config = dict(
    hidden_size=128,
    intermediate_size=320,
    norm_place='out',
    attn_scale=0.177,
    init_std_down=0.00721,
    optimizer='soap_variant',
    learning_rate=0.00434,
    decay_fraction=0.831,
    decay_shape='linear',
)
Each number is 128 + 32 x the weight over its row's rms, rounded and kept within 0 to 255. Layers, rows and columns count from 0. Numbers have three digits each. The size before them is the row's rms in percent of the matrix's.

# gate: layer 9 MLP gate, 320x128, rms 0.197, rows 286-319, columns 64-127
# up: layer 9 MLP up, 320x128, rms 0.215, rows 286-319, columns 64-127
# down: layer 9 MLP down (transposed), 320x128, rms 0.205, rows 286-319, columns 64-127
gate286 107:074122154035165132100103185162118138162105135107080137097105152098126153178139098155163149180148137139128131180131112099147105112117145109128102149125046206124145113115163098118077139138130073
up286 098:114142102140163106104146199154090144174195125148091134134093120052165198087097178112103156117090090130147121094104135163116121086117096120107110159119175121126121128124113087101135122138158192
down286 099:148101142136184101132173136098159170134196130162175138184112168137105079166151210136098111074154122142153090120137111107149087112138120097112097061083164071096133124097126099118127178133154158
gate287 101:177149052128095147095074139119130119085138126124173131167100098126079170143151179155135155163106085138080100090111152163124149098118149177137142103167095158154089105092106106105122147191126128
up287 100:078175132127124074095099101099141068158086126117116088072088085133092147126152136180088102091159133135087112143130145174102088130151131066086121100157200138079101116151133100085091152113192165
down287 101:070158141170085057152097151135120108108061126102109145099089121125136132071172120139129142145123121102098153107159160103144085109110074154088175091163119131106094116127096061090125139133086121
gate288 098:089148128129090133130151142171139153168139107149116122070078166140143147147157117141114160138124119109115125062189066128090125127093146129104127133118101158109132129125144132111060088137194108
up288 097:099131154102151136156109141145159157105118144120129153056106093099157156151128126147147126154197099145122092149081067124150086123110153119114063110088123179138177129125090174139104206151126147
down288 094:165117135127110107162147099104130063182175071177124051092091121132147145152092132112116122131114129146124129148157140106160115165078153174197159072138133126152102120126147125142197134153120153
gate289 096:098124154150117180099141102175181135024142113133104172064114145179142142191165151130049153144136121129143147137139126167170115201129099150089110113144070142084176160093067169141061092136131119
up289 098:153144135148109153189130133112160132165103185151049149112118090135158143129116109076098143133092126191091079117162160140101150086104153118104116128075154095109060139113142186150136120126119119
down289 107:059162116208141106160156092161179126137115129123129128158131141115142098104065117178096116151122124143171145143078155144195149070137142106111137118076155156114088151125165147094111089107073060
gate290 100:174110098160148124077101100151108146057065127121084106132171099161152119183099142102108164137081089165144163128183146111144118111132109141174138133087116148207138176130094153129146095109182130
up290 096:165157143177089127170104140180145131057134094141086154063157128143141174103178150127064127104187127112117126073129140110086093117114115112134106084152092210118126115129075182130133161116217169
down290 097:118158052129113126120202176114123127135134104107126203151117110099164175100124142093117103147137099166136102151150146088134173106147119195156128129156166137133192139089155135092086119188116150
gate291 101:108160145098131125087099159098126126137109050104149135060158146126135144111095114094225176147219124099093117099103099026117128120152123166159121126183111184097148147140163105125143164128117152
up291 097:104080041121117115120129126128150171119149103096086139139132162160132104220077134142153142106162146094168142119120118067120127134134090111126121091171152161083158124151057116172137155086136150
down291 096:110080139103137148132105104133188103150127093115103148064178131172179209110077138122112174178170138118092087126098121123132111175137106137135094143161149168074163135125072149144129159082166148
gate292 096:127124107145030131061104111156136121111086107108090158128120178170097088096148152155159148156163101133116139114109132121136103143129104168107245083189119158080182100086120098122135152136137177
up292 102:170075151166233097156145085166140124125131148136140143141103127157160129153078120163089118165112122132141138171083163108154141099123127174077027139132141104103137147121152102122142088078088148
down292 100:077122149156143134155130071085176094079183098123072144128129138069162114098130092169121164173108129131076153166106150115119134085107124153107072109118137138164143123154125160132056110118102163
gate293 101:116074138117134126109057128170127112090153132142103128125160145128139133124077046119102163139080119113112118127159218127143153088148123089157153150135085161152121106109170122104153054145157164
up293 097:118117052177125189090115166073089152129158100100147158064156143145141108179102161156132097136127117087137135166185083131119138181130110147169139129121151103170172130143138149108118121125160117
down293 102:143115137128109162129141143178152146138116128145080141128134168095078127099237115105134186124134067129118150123085110100112113125130158139104136102103085115078151072171142149065091157060159173
gate294 112:188121168100086086176100115141156150156184153099133147130163137093150050108177107163089165135149125066136110098163158053119114144087106145137117126088095158080040150166129151139156135143106084
up294 106:167115182110103112089176086155210112101107093098043115153173141135117094103143163151161151083116121111147108152116135168191107106116116143153128178068153168115173160099182133179148171105146165
down294 106:161132135121162090146122152124140152151152123097111110113113177145144124149113119152133054157118164132199099100106129079094093116176151145132132125108157110133111156130152159104142186112055118
gate295 101:132107154060169139103126121131173129153146097176110127140164153153147088187154115165152085159139152052115070098105117107160172141157145083168154120168144145079149142130181138113096098144091076
up295 095:079163113104144165122152140193131097082125125150174145121096101159131133084120173069163097101093140071154190138135158125151138147113160161103062179076124168133150167100127140150145125149102140
down295 104:104142153151124069092103145116118124158161121086139145127196139103111121150113142139105133090116138131163158118177137148118116129162175157089161138123042141153130121102042124090090080133140081
gate296 101:146098151196129116115084122129144139110125103117106132098209153073098124159166040143207190165108119101193105134122143068116129164155136122135155158133145233108177135150134095110096083138144111
up296 094:175164154143151164137130157170136118137100087099138118083148117112115143046142132098129169108081203129155150073144202162187161106123095128161090144138156094163140130191123151091187123122151172
down296 103:150201108154093098144147183157120145130145123141121113139139133121170073124151115100165152101184129137108104112087185086105166058040117163108145134096171156156152082140136120146120166150190145
gate297 099:096157128106100135182075111099153103138114136112115110100161112160078128096127104088215154163145116096161051131122119095218173128120088116126124152150074135144134073127163127167209162134162151
up297 098:076157157173111127140141135171099122123121129134154102098161140150094102133120099088057049103065144140134106108131088157166137174123180116127110136115123160078101154132166169104107115138133138
down297 096:138112161084127153107076111147143133104128104054084123183103109129142087145137146126106115090212098156141066178129108154111178054125143173098135144137137065114122130072135158175168156157085089
gate298 102:090181132152150090076178126125132143158185149155063130127165211155127118089088113131110121130099151145155106136154113097110147073122111155125186090140147092152073097118104133121121112172118131
up298 100:137097119138182134205140141153113134106160132139122140078157148097105099172174152087111168138072141158176135086122158117090073133174142113128182101107174196140149147078147129085137137146127136
down298 098:054128114156166152132086142128129141172129151143084161120184133112104132157125107193112099124127136136165135143104131079143097114185128126115108102130167069167073094118145181125115158133018141
gate299 098:123087099154118155130158104100134103129115116130105089160088129152128091054107141077160167170157096129102137116088183140127104115132154107080124128135151154100138172117130080080170066122056158
up299 095:104150193112134121125145101108088132169099131150137156122151194123126110118148109150104199135121103119131065125170156122140132168164152090184158121157206150122116099129114140156094116121074111
down299 099:108100100141174116164127149127173148119088109145178147089113127131193123114026182149156102143125118132084119132106157089181088134180100115097106092128075079118079154112095114126175096115171122
gate300 089:104173125129154147165131173126142144169107127107141112153120128149118107203137162120149121095158130143173110079163112126128120099116069066152101129110111179111148099156144102189124134143112160
up300 096:211125153144144044093101083114151134119131081122093130130119141084142047158156093094087117100170136153210077171161120115128154085159167106177091077095137175103078142146131178143147126111117165
down300 093:070141072204140098093133134131167121136142178099161127096113079103113125118149123113087145133114046209110172132105167111129098143100079129168072085141092144158133158105168130137171122157155148
gate301 102:189108166118106128129089121064145124138141124074128101111162148143129137156177087109116106092161155122089147098132084089120083129140077122088073109168152177142083164162109149088174149140182090
up301 096:171114157093137100115113153072095110195104143091183115143118108081151162146126084136130146083104125123102144108122097127128132122139142145163189135094166091145119140114073084115114126126169113
down301 102:129196126141148157113109124126159138134148127141208161152160117078123121138121167127121164117111159096126157179121179113110105098156113145136155134153146085096120154136072169121198124144080085
gate302 100:136128154169173138156166170157154095088106160112079179088106133106113168069211134130106151137097079096145097137140096160133084099151146108114145145144163154188120110134097152146146163103134137
up302 102:148176114127132149112077158128103104121112164084107131162117066162099105132156125138168123099113141189180115110052153098127123130128105171065161132139080065145128051153138146120152107126057166
down302 104:118142108135191119119117123090197185100128136130151139131191066112118183094067096086147127132140154136161153077150130108063194139114130123116088135124139143112138168158189167112099141121147152
gate303 094:155146129096164138196120155109097098136093156154134097101101111106123141156175176142118103145168161153110129150118114125077112131139151117110191132152124163109161134109147125146129143188173144
up303 092:135104123135205106132170161115105205105112147122118145182142140089092106130127136127127097073125068130098143147086130059159132121137138167112063085136111120140081144140133188138092152128123126
down303 096:117115104149157133124120131112101181161071124143163145214113091077151169165079153164173062087188154151094149142087130057095129126136162090099091124141133125147126111127110126104147174115173143
gate304 096:083127080119133166100150192136085123078129170124083053114114149171146075128162101108165124144053104138148115111137081119115101094071046127098157129095167097127081124160148087102159008134119125
up304 104:086108125119101163116129146136109180099147148091131087085102142155143094102132091119091141155085063146100124140154101184129129146047149078081159159146127060142123138181118123111142024150142088
down304 085:163184111099162155110148142108125079094103053136086079154163114182106123146121133133148132137143175144125162122125193115103117152048057148183104131161147140158163093123144130159110163137213164
gate305 098:084116132128081146138158136136103109208126113156129129107158144147184191183113150114100102143086143131154147152057114126095125178146114137161160075121115172090150160148133175113131117147139107
up305 095:156062123153165115131103122115099181148112083107072143131103181131060114096125163175148142113110120134106121154164179176164182114135087122123189159081159096117154086090125109065161073131161152
down305 103:096147120087147083144091114137037177086167128039080135138139189089158110097127084170095163110138149130141123151135090115154136123131170087136121179076129172106086164151113140126192108171115092
gate306 100:183146129129120115146072103070067088106177206132096108174183168153158170147132116121118080136112102160068146144099173082118088085177127098165145103110059059125074191093089112149127096151143144
up306 106:137124174141086210121116089178148131130146155152146181113137052103174154110102140054072103193099157101129119129090117117189147124105040120132085110151157095159098149099126097099161099130093152
down306 097:100142156144148027120174064123167121156151141151139138150100069089123147108124142190133120115122122094138119123146127149115134093131111139177134066137111133089170155133122108125148043192082149
gate307 095:134140159113145134131089139178135113155086109192100080151142074123127179084100157096120118130149092123142071193105176107185104133125141132149194129147188146084171154127125140125107132138163141
up307 086:114140122159127159146161130088131099133160153114077137137166075150125130123114125131157121106111152089160117188119094183121110182120129118143135144167103119126193109157116120123134132127113153
down307 095:063094110087158133222130118127158070144189113090141163126177126160088103099148154086092073127150131137133128185085078106138135141149095171138121096111083133151127098121133152071118117146116092
gate308 098:120104078120144126112154133159127098149101174137082137137144149147116172142073142107085115146193139134113119120112150117141158095147137158140097111168122161156115121131156166128175141089163135
up308 105:173153161158101123077148158147132177149104183101146136091169157143133121100114126133139104102147195121165158183112170149053160150153144086159052120088129116113123131161077100092103086115156158
down308 108:159111137106178152152141161136054110150110133132125083122131126090171136100177074144237144186129127159111207165187146101104140132104134159098112099132123101149146209149114104131127146098085111
gate309 101:156072164178108131107027161119128103081092125126159133133115132181133076077129093142168160127105093111085081178141120068163117117131077110087100196136147151158124097171075125205194135133147133
up309 098:127072139161080158122138101164209074113124141150145142118040133139153176170153100120105091067051109135110148158129127102067124054093144117141136145127127112140122082092114088129132110159099161
down309 098:157155149182172175117170120131102102101118110107140137087084164122104114108114126093177141114121140140090157097155178155069125124124122095160132178144147209149153134111153093086099177121183067
gate310 106:096156119128099124145106144148126118133122104184105111155148165179152078168137155137099128114116152144157148187066130143194131175107204168141193105063111146098137103177199159155146123099112051
up310 119:139153143103183087104078134091167133168127125126164090100165144132118114157123078105141097024136147185127084144145089165092153058112102125122119098177140128122164127114134119170120086106125140
down310 101:127142109110087121134139165128133155115095157118138036185096114076101115118127121125140126122166128113079163160114094163149119052121135128163090099085142100141141134127099092155157108118070192
gate311 107:199140184103147168132117116154094104132216083135127141148186134167184133127120156147106108113151129115137170150144093102096070118121137156128133131056145086156125192152128118110111149150161113
up311 093:125098101114109118073142093091119093161165157131082135102172148179085087149103085091050105151112105155134112128176172144138094098091148098098144130136085047179115116171120143133105130108149150
down311 101:168105141106159136079166058083155147105116101186125113115103122162189107109169168115148054142129071139082103102168127101183114138110117134130126120133149062109153134092083145120137193164184137
gate312 103:050108138156094103139167090145138100076161089127124125165106144059128111134163142122148116098128072125094118089105107105155153140116175102139117103113109115095125178096133105141130107112095146
up312 101:095111102143113124103111056131101095116115093133166137118117146129130126127133155072137115151135131172166129172101127103063145163074148121138097139164073128161107130142096132125114059078122136
down312 104:131145193133118127111098179172149120135110063148219090107111142122106105093169149149137061153144129134103174117124152144169131145110114150108111175150112152099173135165173131118165072088068115
gate313 101:134142143160150092115047150152143170155137138078160105158102109135162179186127078104139170073113152120074139155131113135069128141117085110120117151126181218158115118145108099107121118159092212
up313 100:141144152096094109189107118169134164111155132075046133097168129135181125111118086165087143135116120106153111132174182102180177114153090171130108154123080080119023133075138159129097157127104150
down313 102:094141113104054189070150129153173092100120134125132123104113122113072137093080088121128122121097141102118114155091111182044072125123125148141114129098093191126033096095108100156116126106048146
gate314 104:124122119135160120102111170089093208063151213115126103113081165165091133139137082112120125082183188103055105120142080147138089115169109097129159122128123173170103144137153104204079118144143121
up314 103:129055068114124110111115146179131106089117118144154101177130116132089096126175094124214159131096108154110140157067129140149119148153139134140117170157165149077089167146081180140092102198150122
down314 108:099113111117155130159118135162180144142188119112125111152134111154134159137100102122118132203168139128056088089106149091117114134189090125107151154144174092146145118102075164135071093102042048
gate315 106:129101136124127121113147151101079153148093127095069111149098170129120063110098123075167131208103059112090072080120110138149120163147125132092153158111138186127122084137117197123172112144108100
up315 105:140181164183106127074124181113137160185200145103071072109137156100131132170100108159134125186102106087115108150105179137097114130131157145110214193113099092126095146128081115098097104148163094
down315 109:137128141179098119140124174054097097125107185105084145134149162170129129163127119153097132133157149143132094071128179151151171161130142058104148129140100095136168183135069089129099127128039131
gate316 099:118102131103162139131137136113129126098165104142094160110118149094157130137182123155079122104195098144168069117150131153163215167158131068153129136151177157170185098109112136108129122084070181
up316 104:147162209094157164140124122146125112183085148132085070144109118150137182094126133104110177141070138176136141171155066083111168199094134100088185144120161124129133113151150103109126081164120147
down316 108:139137138111121142089180130120098100124137154154099119138113133075122145163128079135110053096105090082160124146123166096161100106140104154168107152088144175113129153102118138155139091138123115
gate317 101:116105080104130130117159105121119094106097104099150160128071119197122157137135085145149171141148054136127108148174091161110165102135149139126166150073106130124114139155158141157154105096153127
up317 101:159096125121128147115136130137100117090072116141162152162167176118106190100107125138178117204123095103077099130091084108180115126122158142120134050117129034150138054103148154150142100053140125
down317 108:054150103097152128092080129112174121076157127175181103135148154107175121125100112101117136169088092117127219096165146121190151192171111126138123155072130134153146163157113151102189137140164186
gate318 095:137154076125143154145111131102147096075110139103126113058119137109143140031073087126099132075147122187161124171177064141124127089153107137136128115143131148120155124072154171130135132180112109
up318 087:104117041108129117119097141101128182100115144093085092141139126084141178172111151179139116082088091090150144130084126141106175086121060128146129088107105136098137113159133152182184142131084104
down318 093:077126092100123116137170130100077105111169097155142073135140142227126139160131122106114136117160128094131052064173128149154125162123117104135115176162157186105138096084150108123102121134255104
gate319 101:113135088124162150096119078109121105153155142145123196140129174154111193142112155153096101081094176110144191179109072097130101187122148124110164108135121158090198182143120143135103118113131091
up319 099:136075141126179110128116126119115123146131099074083104133124122148143170152154064196113153125198107111158124148068093118135138151126163083069136145106147042085138109159164107095142131117161156
down319 104:133133166162132150120202154119127122117184080162115153150039144146159144084140072093096076070117137093090138169147141087115126075149110131156141121139189141148133173090107121144075147141097152